Part of a small language model's weights.
Size: 8 layers, width 320, MLP 1280 squared ReLU, vocabulary 3084.
Architecture: no biases in attention or MLP, normalized queries and keys, local attention windows.
Training: a variant of Adam for these matrices, 369M tokens.
Each number is 128 + 24 x the weight over its row's rms, rounded and kept within 0 to 255. Layers, rows and columns count from 0. Numbers have three digits each. The size before them is the row's rms in percent of the matrix's.

# q: layer 2 attention query, 512x320, rms 0.0544, rows 0-63, columns 160-239
# k: layer 2 attention key, 512x320, rms 0.053, rows 0-63, columns 160-239
# v: layer 2 attention value, 512x320, rms 0.0483, rows 0-17, columns 160-239
# o: layer 2 attention output (transposed), 512x320, rms 0.0411, rows 0-16, columns 160-239
q0 076:135145081164139120126156122140114140110146140091142127127079110121126137161104127145095128130146173127150153137121150073108102138166132174159125132147122150146152124128153136092134140164147172120117124161149149114118118170115163103074164151
k0 092:146133145094113130115138123164113128120135130122124112133116133138145117160150117134162106132125133095120134164119123170161097109154138113175131149136173132105156109134127165119118090129069114093108153141167131153134138114157145128138097103
q1 104:097164137156120138134103171108118152163105135120123146131138106166129116164098126165116112147138141128177140114147108104137109163114114085149147099132131147107097109140135154164090150134140153071113105125111125105133167134142122089119125105
k1 112:118102164148133159145141125130122087096141101128171130158136115142109133097107114064097111148122089127146113108087131070100097118124127125111157147137135135138136124089118167137128143104149092194150183107178132112120136137104105127148133125
q2 111:118124138101080127130083134118138124129078100163143165191133077120133106140147104168115136132113087108115097131166135164134145126116130135099085093098188144129129133124165081145140126178114133132123104126109133147134105089146137103150084090
k2 109:117105135124153131142152123167158121115139152169142147112148156151120102121108179175130163112122118190142140139086172115131123095106103119135126150098147130081134096109147127126142085120112132133107080127144146115095113140155109136162166148
q3 087:156148095172164152092144127130122125105135116118152118146116065124124156134164165105174121148121129137163125152140111149117121110154122156139097178117157135128119146111121094148107147118115068143131189100127084166128112095163143132084105166
k3 104:126165133110119104137137126131146123131106138154137164103150188137159125124149099179124149113100129151145106121153139140157135114113146099050094151122127102082128089136134140118134123112129115102107116143176156113147112097139089168136142101
q4 091:150138123139101103116133116119149176174159137082118126089112150103116124151137129131083125146143162120165120118128141083096136143100128130164134101125120143099123128144139173138101151149148144125104161153124090061171111147102129121089128097
k4 101:101093089125150134136129136161136118108147097108103161153126112110133124083164177071077096123082116108118130105098124154134150142118176154103105137201136133141149140125158100132116152114116082170151116124150132093100134132094134127122135126
q5 105:111156167145084142158078143116103153184110125141119179154134126128119126154104100162136126136137121126143102119159134140125110144141127105117167074106106156099141101145122176114110156140111178147120070168122158108134163119123098094127104101
k5 106:130123083175164138134105079114162125126134147149141171138130132151103114143098135116102150107148111191141135100123148102158147141147124072145132129109137141139080110129169124127138110159143153182147077104094098117120139149089113108115143178
q6 091:114142174108128150126139121102137139108141124147153150098131151117119161099137120175142136114170107104141076165184129100114117126158120113118128122111126151109107123137148110123139137141116136126106075174157166142090138145143114099159128115
k6 105:121160119155153115128136149134145139132112137174127139170116161136101127148101134138119108140143124104149165170124173096163138175147103123185137124109134101085143123097144118173100111067164145128125137101091139107133115139100141126151124133
q7 102:136143119126131118073123133133145123099100129117127142126122108109122119181137150124143167117115125113141066147109161119114146144146094139106083140140130109112101134084140123115146138147108149146153120139103119143115120127151137081137116119
k7 113:129151196092098103122144146134123122144089089109177101091130139108144172096141179145188095101150128164134110127145148153121085125115100164073129151150115099132098153139101122128152134096119115100110122161173145129123104098162102149158132125
q8 096:140084147174127151119137112128156125130150143102139127145137133129121137138129125138101106120154141148128189109124101108142110167135119131171173106093128127140150067122102153143152136107148102083115105144140143122127115160101104160123130146
k8 102:120127081127145119151093144123152152118121152133107151171131134122138073129120168115104100142102144163102157131099172117133160190150112139188130119141156175158144105107113128153110149153162172160151131059115118112096127136141159119111096126
q9 097:128156098092110146105159188107159127110152119135157177106113108141162145110129120095152120118143149047160069144151144073174098109157122121104168106125108128113104141173174163158123150167133173178133095140140161059135117138161122128167108074
k9 104:088115095158120155167165170120142121106126136122112130140157119133122159110129193124109120087173143164169107175126116123129147137107121105121132153180116126094129096108142112131147123106120142145108145152156115123113122151156132104155114147
q10 095:126086182149124130119122095118134125122123109180128089149121111149085128122156094126166156144140118114084132121122136184164127130140138113147125106152135144143158141121089132106130102095113107089100143063111156129108092097122147138154089123
k10 111:141141167101137125136130113089143128134121109151153124083114131150150118139148113114136139138140106119120172150136129170134106121084127120119126084092136153134169158163113149104102143100111108102099156132161150132107149084118117106130130111
q11 095:102111107166167138142155136134131090134140166141149145140154116139120125109126150158120137143119127079134150136133093126180114122134082151134143166093187120114163116136134107139117100113133090140135148088157151111121139149124115134092111144
k11 101:135133088090143151134124196071133093085187094109094099163155108143133097134101146102089086131162120130154161159088074096144135169096121132152163126158116126134132136104106100151143121116141132132156167138157157159108096115154138114155132122
q12 092:128120145121114126127097097131133119104124112149125120113123107135105123087154143121147124113094093136126156120154130149129127107108115092103096151112127110124117142109110129122118100123082122175142104117086132136090141104088143096117121152
k12 115:160136171090073144149144111151104142129143119129156098131109118084160147110089103140200127106122117108104132126120111153125090100081120159113126131117118133123121152191105145101093150114101115106136087157170139102103107112151133153126136095
q13 103:126106144190138132107127083154117146124089161138093148095149174134120149134139131125115155119101123126098137125091094137076131134101127135150114148134165135162118134082092127148121115104114130129097190120124140149126112114117121131091141146
k13 095:136126138103132095101111117167077135103165095122159136122081125159141120166141124149193123140128122098138142134150111123097110149130140109142116139112113093130142164143148145116084096123105134106103143103106120157086152115120131111119112141
q14 081:107165139088096161126084108102108129121133143157098135142143144125173146126106079093124117130111160126130150146105121139104130102111115163105101118107125137150105120160137116135098130123127116169120106130120104106126117114092136134096095131
k14 106:169161105129125110141120127133075117131122137164137141145156136170134118176132148136125124155114097126119066111111122090128143151118103166092142129104131145115132139130145137116144116109141132136162070069104093134102144102125113123135168128
q15 098:131103084147155158143135145114134111138139155101112151135135147114151161147113130158070099124129146088159114154111116094120180173134135111093165130126178129104142100137113137147108160130177106086088109116186145152156162150122151130112154109
k15 117:089104088129138111156109149149130120155139097087102149171148083122138129128116163115084138120121143114146108136151108109121151176168107150121138101132139147124126127128170132133121144132126175140138136100138102096142178187100118119139105075
q16 107:135124163152128130115138086135098074114131122125127105106126117159132123164140098117182169147123124141117186116165127187094170078097143122153079116138153119163124126125105120078131089141121152109108170093099152143124108105127162110127140133
k16 105:113167140095126108127152136171106135106146149109153107133129129149135096138111131154138091143139147122113145191118098126103111130101130178109119138108116111115164123116150121125106121075120089086129116125165145167084124112119135171093118133
q17 098:124106114142123148165144143141175122098195161097111120158112134100122138139147147120101112124118085128134164112081073101083168132138137087122109130135134122124136164126159126119138113115162144114095112124148150185122098128118159168104188125
k17 105:113152124125133086139115115162158176136122141111117137106120115124123135089132131161154135097130135114134130149115143120115101147151182151135123143089097115093187124099099181174104122131171142152113141081108144141153090146116156127121133127
q18 100:123132132105166086123118147120129127138100162106126164148120150089140111111102146142127076131117119116123096142113122070138101128101102148112123141120119129126119121072192120142148092132146170123104142160164111178130130138130099140129153142
k18 106:106108109152130131102104142152130133090119110101126151155130108109097148095099127091188140099083144120152106110107136160116154153161113084125142183155110114109098080112112092099122131146147151144142088134108112097146116182151173106182091155
q19 088:087120131148171145144131099119118132109150134136129094135122136136108110114102114137111136124157152129122143174110135114202139178175149140150141140117148122093158156164090176132127164107138143107107156103120160114138148130175134089125130137
k19 107:093127094103169126159128129114158158108143120096078117135147076140120145113130162145073094113176143123150114139126131124154164129165148092158131116151112130130118144078144116160132107122133163146152135134142145095178141151067131151138109128
q20 110:103138096116114106135072154160151131099130081109113131182173106151137098120124110090161081129126127132128157102124114092120114090094141125125134102146078114126137100113118090085135161190126140132130171130125108099103137135140140140141117160
k20 107:170125162136131120134108122120060133154126116129118118130120174125139100167143081148146120130129133124130095141156153112144113109111128163114127085078120133108118147118114162131127133101132104155122126130110125140079129113127094136122137104
q21 103:121100155126109085066133121138110058084121139176118158130106159149162177082170118098122128144096099087150168154108081160115117131083127131164154132166116110125148153091119087155128109145128082099113145140133126161141087090155126127118090135
k21 088:170135152126099105119132151142102133108130117077158126153149116124088105111133156133118077145094115124143173141094125124126100183089157149121148116133100124156143164124130090136105127130088124095057112160140102156099126114182096131077155105
q22 098:119115147083137122136088135157139149169150121097140154094133167158126156164110138150095085139114132169093144141142114140114128099111126125141175119133142162161147116163116137139175160131143114116099115111097062059122129134154101178138181139
k22 092:150132136158119118098177120145112147175116137156145163128091155128137169183114113152078128162151110132113131119160181158117154081128135134125125098150152167096101113125137125158129114179128127097125101195126100146079123126107138121078126145
q23 108:160148130162115089120121142176106119148145107151143132137102119153131103085163099107153136096148122186107142083155105137149063056093101156131107122097094117155097139140127171120109116125051151170103135155109138142096115109117111141121143118
k23 106:116155127133094164073113113121120123108167146162187113174102159150107149162149092130180098131132102112121126121123132115094127091090107113101107114118112081119115165161100142104148081148111090151110139122146136140112107119132131174112155165
q24 098:122101155095120142135096123136103113098138097115134122107123128150155119109159130117147116122131080144132150138138093162103102164124134120142093148137141140128133122065133068165087125115146125090113112143105171188154101123109165160156155125
k24 103:176134141125089169121101106169073110151098117141152128110101171097146124114130149127116136155060126155124148113133134146112120105145167172150124177144127099135170066100109132127149122137124107118118142159118119095102095099152149158080124129
q25 108:138135157134159131128128115098103159110112115129159144129124117148158114103137144151116111146132131146083092112085072138132105130124131140119147136129167110145116118103136125101145117154105091078121133147123150141163073103103123147119151121
k25 104:154138142124122170125126124123096115094168121112088144141116117137135136137111123110146121123080129090138137165148094139123099145127137097105085138166161133105125123154152123143171176160139128087123136118171138084098104144124095118181137146
q26 117:150130163081091122136153131158102122134119098141175130116121144163133098116155100135181122130154137135165163139126163144136149091118122146138115133154098091107146149110098132148111114135114135102123166139097149156128141099127145161104123108
k26 100:163125165097101143116131107140096111131105120141200132133093154121123156173120120152152104143145099120113113140110112134106079113068115135099116113126165114134147179158119111124091138123119093123087110130172146140093134088143107161098159153
q27 094:125135106074090114111122160130136110117066101138157147066111109173141111100151152090156114144131169066139097168110106086130132130109143132104158120147118110113122121125121099178159120123160109121101092149106155175163145154142123117147111129
k27 088:147143150098129110125116123118133123120143128102127134120085118157122114107116100141156121144173129153122100132154114096116097131145095118166124158128128105091093118123156147124114158133136160120103109130147072099138142170174074097119143109
q28 113:152128142115139139110156100133168100116133118145159148110140109145097134104163115155125204123153100144118078131117148158130110093130142160157096185136097146165113163118125109156165105062102160131100112114083161179118135125130124126105109129
k28 104:155110127132140132145130083136079143104067134146169154098091148127130134073167133159121110146106120117133134124162161160123099160147110133112115164115159080094159111143114094133152151113138117104121181109133153087148130138125123124161104147
q29 095:122109102123107095141074111116129100143119176156105097101111118152125154160147109080148169130106125179137138114153142128119174147100110120106130125182141144120109090116123159130101172150128148167136166122124143152125178152129130140150156153
k29 118:097147064139137119152165140157171157145168137096110157157149123113135118111125120155124165130175133146123066144123175117156167169169110138123128118072122141146149129115168110134134146105131117145167118122119132098121124107110110102113142105
q30 100:105107131136152097139081121149135148126166126162115117119141135085142088119103145101112142150154131141099130119134143144124153108138164136102105131102106111165101106090119105118111111133109140168138113151126100165099152129127091098070163131
k30 088:128144161120127101164114186140135152158108111081138161158131148130120113114156117130137165100091143132159121111098120088111188145130152162160111111111160173128111096100169076133113111160127121144123083139105132152124107115145151098106122145
q31 107:125082165175140086108160132145118160071113148150134175149094150107123103142107124151139146112130161119100124075120133116116094111144141147114098102128137101140146126113106136121162132161131087117148163140144173128140118131095118103133132142
k31 099:168126117144131110077131185110151133154117131149104072128149133156126088101127154103105110094128173117160162175147101108113122154138128128156129133123159138164074132153102132099105141178123172099101137091107110156138119087156155123133129156
q32 108:118145129092115096109138124135177114120178125105127119135119104088131117087094134077108115135126132126150105140102156113172173157113155099168131128124129110158119141106147078108120139104120184165176126158135103118143154115125108120157108137
k32 086:107132133157096136111169138129115157143107123113140160117117149108158120129124128108126127081114122065183131128123156101169119121146149146080136123131160114107133126135103127110138151156093129166171101123123135124129157097114140128151124118
q33 108:142127131085095091166075088131145169128129119147097138119119152147073155146144113157102113111137123111079075117145125157156140110113138115121127138136153112177154180115168168138097141114145137137122072139120106177110181161125119175096144136
k33 097:133142087133140112101181103129121179121125154124180075132104116161147117156101115138141120118174073138115086134087140115104104118131142162092156145120144116099155104146155151118124116117095171144099126143128105128094132124161144082095114134
q34 105:113161121169141129147066135086151153156136111116102101105091114117084145157138090112173170081129147171104143157154126158149141122130118062141104104133126174166111133165112134100084159122124085188143154107107081102084161110111135121103092123
k34 093:108186122121168122157133109145135151130173183130128120161125118147139105101117121142105142130167096124095155117115139134127172081131114144141142127109165166117096156163121126100136094170143128104123092105110132160133151142087112186123132142
q35 109:125102154061131114164157112145142165107118161152114114140120127124114103078151090146115107110134112162136131152128171133157138144106168112099121131164099155132113128148169118129149105093142142118114135119121124135151149151125129127120109161
k35 097:085121144137092091132097113127120156151115117131168136154134127143132164114123110158114145117086143101108118103143184176061107121137172094070127149117152143083182167142112139100120134089160174190123134165144124113169133091117127089182115117
q36 100:131117145102115090149113115151128105147152143114106101128059136133130108152118134102157110135112139100140105160102117097140128114096122148156133183125141100129108165142138147176170108069155136148091107159115110112118154145156129159126157142
k36 101:116123108131176095136160099159080146110098144117146164133139077123158116093136130158153109161178130140095123126149161141095142132178136162129114074113138119130176131114142161148092090080155147156148137157109129128111125107131115141128133141
q37 111:128147122208131121128085124134084110117117150113134141094141158158130118151126152155131093109118142112114160092132083114126098120138138141119139128126151139121143108115114146120091145118131127143124131132141167149105100128140122164122169127
k37 095:124079163103138128107141135139093129166141123106099142122103121103108103085162131131160115120178102122172159130128096148124128156110089141182117107185112129145118127148128142076108079138136134157136165125087140128142113153151133115106154132
q38 105:091141140087135088130076124159125105120122155126083105108157117110133117104107100115142095149147118154151128101114143103158082133104108112177146119141120118065098090133119126131151133140139154151188128142140110118117145160162103139101115143
k38 096:148083101126123106136123134180095156133104136118131170119088139119131103122132076110112089170130117170105142085146150107120108123125141111151130159089159126122171148130109121120088108104144072161185098144168104149118172077154132153159107130
q39 095:123172090155116133110103169130140148130117127148111060119164127128118140091116135092144140074102149121113126096115138118116126125127131100117101112121076138137065122154076190079124118154112141168114137162109118121145139116123146147102106143
k39 100:108145109111143152129105128129135135156122137101129147134176078108118125133113149141141128156134119131101134099141113122138129136134112153156115103087159136151129186174106105130154133142147080108154131113094152106126102159089087134121112123
q40 109:117138106102135136141117142144103157141111135115136117125138143097150171111152129072091121138129124077121149159095095157113169111120110181118138155144106132168160133124107142155136137214091150141115181128108188153133116147072131112105143122
k40 098:124100130106105160139119095122129134127128133134167168129109094106139163129104120155160158070147130119130104168152142172077141112128103123096155093090117117154157146139110172141148113127128127113085131165087106112142114088122127098144120174
q41 106:150146173170128119119108092163124092103109148137134136092124129153109151148120127143157094100091139147165179125144097134162107107128142078146168140155124117135111083106105148110117122146123115110097128144154146107076136135166139177135160168
k41 086:105119115098089071100156130157129162162164116095084093116156135146097166126117059106138122153161137132139110136128124095145144131109120132137108112128081114103156116129091155162078145086158106159154110106145144106136082180139092188133116110
q42 105:131162143112117140084117071120111131130112168147186137127150157152138102133134107157146169130111117104152103121111143125143106093128143103129153124078142160155132097126140174110118095132095159130117076110105107123088128113125093146147159116
k42 103:129128127138138129123140124136104093156114132134114153100104166186129141139116159145186097177084118110121131140153110114185095128150097112125137169128130106133121099122135135129118118106137157160161140160166110124159123159142130099142168130
q43 108:167153099086123092122125148140144083123115172120103103170123088128171121111123091133097136116164123135130136095108120139175145141109139093161107076156122155130117133119124145101107157119089172155169086144078107123106121125108142156125085104
k43 097:107100084142062133135122136127161136141135124086123148173116126113119123160117162132117149139107096180116161102140160086117121147131156143074106151148133139136142116133121112109124137104129117166124107099159141101122142130126135091121128119
q44 109:131108142091108116152102094128107136102112087117140120111127149147105181116128142179148122152115137139137154121144105127131108114093148135111122091138167146113137120184162136152130136082138086148059148137137138115154163131177117131134134153
k44 105:113171135117123100152151133139160073115129151117121118120139127174072112141110131160093135166121128132121115143123135099173150098127131142117142133141161138131092111126134087148135125118149159082114078123132084155146151165145103144133123109
q45 097:140096104142124137134099100131140154133100081102122107157131126119132207106143151148159108106160152175124119088153160129147110124107136132098118135118150128131134104174177142113120104096147150130085158163122112118135126117126170145107105126
k45 107:110075102104128134166126114120143079091124131130080181103153098136180088186098121107145145153139113118115093116140103122155151118124114108124117115154095138109156136131102086121145121127125126137182096161092110110146091152122127092107130136
q46 098:167125189122106094085106118071089123087100146136145143108158127134130151165110141156100163133133132124135124114171132123120125101135119147134115149088166127126098142131133158134121131140085125105101128138110068114155099101110071152110164103
k46 106:144133107155137134168140102129145153067138130134126154151129119086091155086119156186116136138158127196118113147107123099128151110114126130064120129068121142115119163116161145127124097118127114129150137149131125091149111136122118120132115163
q47 104:124168108136157132146146168123130124151135132118120149112150071094113113097108139160117168109152136109129168144145138099127133115130129135145166146116121138122151104103141121106161133142141155135196113132156107086128122140109102120150133157
k47 102:139148130114113111102113139127133134090112130141154147151121109097112113131138159101120157103134155139142090105069130135163104140117106078133137100141084138130127117142140140106170140137123149155133152163115096095169144106144131084127123128
q48 095:114131118175140135104138135149166141114148085131111106147122110110119126119145118100165151098118092145153167134154088100156125097138137098160104118110088173117116129123126121104094150148147122164167134083094138151106119119108188164146119117
k48 115:156144078081130145160117117135136181131084138103149117155172129065165155137112131109098078134131158135131127141165158143164145126122179169141120111080146160108155163097135159125160115117158093164143095135125133089128158105103090125130129096
q49 112:145130139123134151124168120131141122097153075120151130105081133133142133102144103119117118114133126113115107142153164052135085132132180102132161153156114117133119135130150126134112103111176095090139130137145123111080133119160127090169138144
k49 105:114156124119140123090143120084114108149117091150126119121087136154098111153146104126121108100104110062148084132124128091120139137163101121092116126124124145098122174120103155144125190087086120143141166156110084083141182125148140157159134144
q50 101:130095199110097119144133105108111151169090131103108170171104127160145148130115124128137142071120108125120079157164106135099120144112131122148173109100126126121134125101110169150085102106173108113123108128164145166136155128119117121139101114
k50 104:164140135139145120124158129153193128182152117172129115150106109146129135120146092087198111161152134129114141111118144114087102113123123169147147163120151116089121121144136154089143117167113140146149144094142101126083092141121113160132108136
q51 101:101196139090174147116137117134111136108130153127156111155096123139138100166111131164162166173122092107156126106130156151121139090172117160098108158090143143093094108191110138143125106157102102131095122131155106149106095106108134087105120127
k51 097:139177168145162148141119123142137072104127146147133098163166166125121149116110163129121093119132108093128148123111108092104129129146110142153130173107080089129134105119136134104107148128185155142132156157121123133099112111080112112125128121
q52 117:111120093139131069123137091163132139108105146115118160120124113145113105120097074114092116113152130126056127104132147143144131141141123137123117147153102144145153170114142145119149134111104120105150097098111135128125133120063090132121098084
k52 093:132108078123110142107152131151163150118159176142113126181133121133162104159117167124099144153106104133133141171097114145116156124152151136142132148133096118110136153104165109120129108136112133123120110119129131093129105123166184095089087090
q53 109:128145113105132169138131125102106100117121092145145133133136108124162123169161150106086142136104085114136129098093104138123183150145139080163132119173090163122118113096144081121121163158131157105169117077120085139145140113160129088111133099
k53 099:146090127143115131114107158140116072126136092138133100128110188101148136133116077181146161154131118176146138161151115136102094156140146146122122141094111152157121175174167120116115109109159147098139152122119120130171103115148155137120091120
q54 108:145140137128106090189122135190151146138143082122130114099160095115149122121142106075141144112137130214139168116128151166128101143109152103125105100100145130157153177080092091153136131117134163139137166132085157129117127139106112120143126109
k54 106:106130128125163114096135117121106144122111122109152139089139138157146102179162139122164114136119160153108105069166087141116078136120159148145162122116083130131124105133141118131122133109079107164130153110084139134116111121164122108147136120
q55 105:147152139129166150110136127104107105122080169133148183119084125143154164144129093121118080173088091077138167125096143110127122138159136111156120136173141133115163111103138120134129090108121152093109111091167149143131134113147103099152134129
k55 091:130120114105146096103150159155123122096159103114114118071086139134146097096076124125131177117105117118171129179092140125119117110149149096120130164123107103150137114071142132172089086117145118152106095144147117127150135100131154105130129143
q56 102:152157082151112119100121105161082112114126128139130119125072104140121112138137117116128105153157143155141137158111115121070110113105153178138100136170189145101159153140131127122138160131101114100116121122144157133124146140129115116072152086
k56 103:102131132121131131159115131126156142107121123125116087095142097157138142149162103144074106124114144142094152084087148119133132096138107144148106109123162132143178131110144123151128111131178115127115140135116130128128109102092154163059180118
q57 112:110123117151159142171166103141105115113088132107136112097144155122112133137096121104145153112113149138130132137131147152128061097140126134111128183123144121086152170170108171113147126105132094087070091104079153121135126127128133137130155138
k57 101:122151108106155160132187147111134174140176147114125171114131129133120083140105159123117111138101133130126150165090134131154144087140114156152127122150133135153152106143136091174099118153104117105123113140138147120115086112144147150136146129
q58 105:133153135147146093156184113134160087162122148095117119099116081124104127146113137102128100131112066145134160113162125180079158126105132085119100154117131153114141134124142179128125132155114149121119113093129161113109099144148149131154161093
k58 099:087090118167068110121159119176122186159136140138116135152178168126136149153089100147152118113114107155153100134107138143114123129153158168092118101164088143159162118084115158137109103131144148167189141105156133102127118123113106169129145120
q59 110:136130107185114148120147103091127122126122140104155081134070121097149130105152126081124129102135112093133162094141117089144099141138116142167116099167168151084124092185119116116095126189165115166104123143155152110121113144126141134094154132
k59 101:109130128148130123105152093131133121145146097122096132091095144097175159161131091098164147149123143112159126141108095142122085108111144122123126124131147135119132126139120127094044106107140132151151185151101091118128135121084139093131109134
q60 102:092125139121121129089182158126155101098147141131132126143116136148154131127137076143145120137105141116125131137125166139088095126140149112119121186110129108134096147171125075122121118119118135143108151121159151166115089119173137085122129109
k60 098:127118139092139097169129123110134146081099095093089129108122107102184115121158141175114152176118098103119129123125131149125181131135154138122118129096133102129156171087111079137137116104155116136134166146101131132153124110117130139146136128
q61 101:109145127120162158133164101140136134132133142141147128188173113113153119127139115173143157140133117165105101097090160142129150098143121133117126111077113132087082087153118166117179127110140114125117120096135105143119164135151139145133174166
k61 102:125171096125147139140148156118152120107171115154147130109120156132139133090119103097122136126129110152113102117077127157164178135150093095090108180132109124153139098112149104140123143156129122147115119136138141184149119129149135072186109120
q62 090:130109106127154184145142108135157114113132121159126138179156054140126126130180123107169158111154126133133129089113175125126129118132143093148137117095091150066087113184123160078141125137112116166126148133127103121090112104170106113116083123
k62 090:137137149139093118170088191119144122102146085140120108150110132105134156099098134122153135140156088114117119083135157192116116125129139123095154104136113135169141108135114106129160135090113132187158155116133089147108114139108133127175123131
q63 102:107140162150128086110121140136105130114143083154123135086076160134143096088144120092130119161149081108100146167113152106115087147097128117145124128155111110136108168154129102175118083143148125149125136164166130139160137136170146107155140120
k63 102:150157124116137141109135096142165180140112116117137146142094105128111124152132144128143108111134125111169148117127111124126120102116102129137120130126149109121169177112145136155073116124122126113133150175126115149083154122132174167121107155
v0 111:121154163113142161130121109155137110181116141134137105066106127123150136102132124144145158056141191115121111139112183145152124102143151096143127108113105146103127093103130134152145107122156114155159095176148171122142123133159133159160098156
o0 106:142115135150092137103102135147097108113116125135140123130142099152128155142147110159159115104083164125107145075142091143088070097161123132109152137131157134117082107146170190127119114140132067159136155116111068085098168136129108160132104139
v1 102:120099111161141126099118133121146119084110116066142113066162160120146115144160107112154092143157178104173106204096153137117133125109179145093142111167151142168102150111102133154124137162119161141105147106097126131103147096137158101122150124
o1 097:133115148097109147165121118134084157128159123114125133118068132176143148151136070091135111113130137138116128129153125091087077130127085090120118140119103089136138133130143151126097150120132106119146127153099145111151133092112151114146151115
v2 106:164127154141148170100099103119158142123124161086154112142138128115087133056174132134147143119145142144146110096131156124112160154137123081143128120142163127069091129139111117137100134094120095138141119153168128085104092133185164135141165147
o2 105:119137112140130136129095173169095068137109096167120120139161122134123107122131139176119110100150115166097109115112135115106105116149121118115144140081138166133116107143115092107145139153183085161145116149089138162148132140123099163160121149
v3 111:135123117113105086117101117135165098125153139121133168134150128143164122137131136120111095130154101132138155131143125135121115140111163087128138112144141129107134112088142161103109119171112090106091154142138093158159145133136116134107106126
o3 115:096168130133130150105126162078136128132169152113180122121151153128113129169150143140127092142143143101119095089119158138188123113114138133128107118096135116133102139179098174184141111075166149180086116108186158101126114126144119136148130125
v4 114:113110097163136128110152134126131150106106135114124152167148111119120133190125098076111139190084116113139153136117164154119170116125127162090119102116133140157168127080090115157091115080109085140138141099100089137101148127065077090113114098
o4 101:109131169127159137133149116150141140112143125117104140155128141119140135133107148137123124149132147133152116130101165138137119172132125122131080106164128099177123167119123096099130104140132178094096134122139214133131124123170155096112108081
v5 102:103151104140098128169128158113128115124138134145096108104091130136115121103150104168110138137141097151136135123127122109142100119137127150105094136139084132166136114111151142155141128109121187153119103144152176160114117143095149144150156102
o5 102:165121135113062087131127120123111136111161083134104117133114153138118130100132129130151079160099114085112108126156086090067154112078120103155131126134170150083144150109137094132129180106116112090151148162152093148144116142134108090109119140
v6 108:161109117128163111153141108169104159096173156125146093140110072116116163121113156068139111128112146172116116160107146106111146117132115126181117166108081117170150152128114149112108124115100129124167142155148096154116108151152112129104142102
o6 112:176157092107148142139161127132164126113133143147154127144119125117136112141137174158134157092196144166134157103120147127144098115101100159126165103114100132113116110158104088124140132165096141125124130120136125080131141074118153141161118141
v7 102:132133154110140167158104097158132136111131149138147092104149143129104119135162140122135118073090121159120117111135160163120148089138123111095142153127132101135078114124119149104140150095103107106109097099128117122109094135141110177143127149
o7 104:157065120143129125113098117119090121129145132133105153168156082139127128153102150180169127107153102165142153076130120133079114114161121089102151101086123174138123126155149162127142112170116118137165121157108099140168161105123145095113161173
v8 097:137136140148157094116136132152102142094119092136103096145171120153119129142133124177149146148145121151080119135106118124122148115126085156112132159151097116119148092116139116131165141096109169157118116103161092104125129135128100152142162144
o8 097:110153128136135132144141110174135110140120126106117149136130155125109107129110172102127098156124141105136121134135128114114147155134114153124136075132162121179163169123145097101135095178153139113137128121130117153160121140154108093099120107
v9 108:117136143170162182112141108142124093137128137109135132150182128125119129129138087104138146110123109081113159136127170093112150148150131091095116135132166116114098108147109103138150116157089094139137107151123129100126138174114155107106095175
o9 106:128142114193130143112161155118135132114097152177140129162134122127133129136133079142113160120143123171124150092122142166132077109161117134143118143098116103136130096146108187083125133144148153177161099128120081124114159117108108092107125136
v10 106:107109173109136149120123152131123156118102143128117140099097133134142138076127143136143119111143155081119118189127123134097116109139138086177120160160089098101127117107121134137112124146121138114138115122159192128143155138129145122139111155
o10 100:149108097117097083133121148079153102184125103144154103106069130138139129096144087121158133079127113169126123099173066117129140098116127127137137115150106160111105149122179161125106138139115116145110160127124093109119142105114086164107094116
v11 106:147139135110100129080129160109118158141169107105108158127115156113117127108153119120112154167117149129198124121129096147107121139141112099126087145141070133158142132115116104115109143136114188117160135102136130160169075097155152117123152103
o11 105:152134117083124081155131149135154113164115121079096148082109142127154090120108128115105140132153119088130132170087099128104109152101151131148161094148137158139135129115112111162152125100139174101110134119129210143129122113112112159151093132
v12 103:155137097101132118160099121098094143119118121114113115134134105154114110168119124148138116178126151153130105163141093105105099130140140150139076168116114092185150121126126120178129120102129154125131151108156117106142125094146100092135149114
o12 101:123112108087132097153125105121161133132160115109093155125097126165154151131113162081133107110171131110133092184138154102124115151082142106123123089146121124105134147111120083149084144074132170073086139110098138154147107151111150159158144107
v13 104:143168145137135145118144118115114098151128106144133080103112136137110137068162116055119138093135056113103098149095098154130106118118135133141103078138111161087151130174108132148094140127149164129108116102169148135135124118125129126109154118
o13 105:135064116146101119135130149139093115120144090152118123144170160146126123119095139148126087165107146130106152094141110103099115161129111116156081149131130132133134108118113129087128194107091150096174135101079099116106141147107131123124105079
v14 098:120110146105137144120156157096112110132142138160151128107133142130146146070103116119138085165129147114076156142157151141162132115096140121162142072158134117093146151167099147111142124155161120104144137125158099109153157092091139112086142127
o14 110:123130156131108116109115135111121144132179150132112148115120120123151141098179099108112134131111059085075136183129036138110158141087134120126115139157123129112119136126137087142108151111138145143131084102147128132135134167122092136100152105
v15 098:120109116160143171124156099138134118066134160119153136161147095117097142126136124100113137141125111149150113084117131119116155124125144122143132149134167114133118145108118107111090128166133099132149148167130100152142085111097118127146098147
o15 100:131196144099147071118116167109120140151113148202139149109150167112144095149126122126105123153152118129131121112121176190182132109112157153155112136106081123130142122153096102170155106116120120158129081088117155129119131150168148108110156134
v16 102:123124148121115109164113159116123151115106102137096107122071125115106088127115158110115121144172141149146088147111108157145121137123113153143098159132071131156146135113107104147103111084111156146145118080166105092115145120132136122101136138
o16 094:107161121081134080129138116172105124133155074090108146134109144154149124121139150106119140177147138122143094150142075105135080181117154131116136109151148150137146156096159098141136128137127118094125153159100134160122139119142123172141126109
v17 107:138177089120132165145154063126117106181127129132136128134163105134128171112103117174136087110129121126079125113117098128146130095103125156139133113093140136103111103139115117128118160177076156151098129102142112159135131118132118115091140136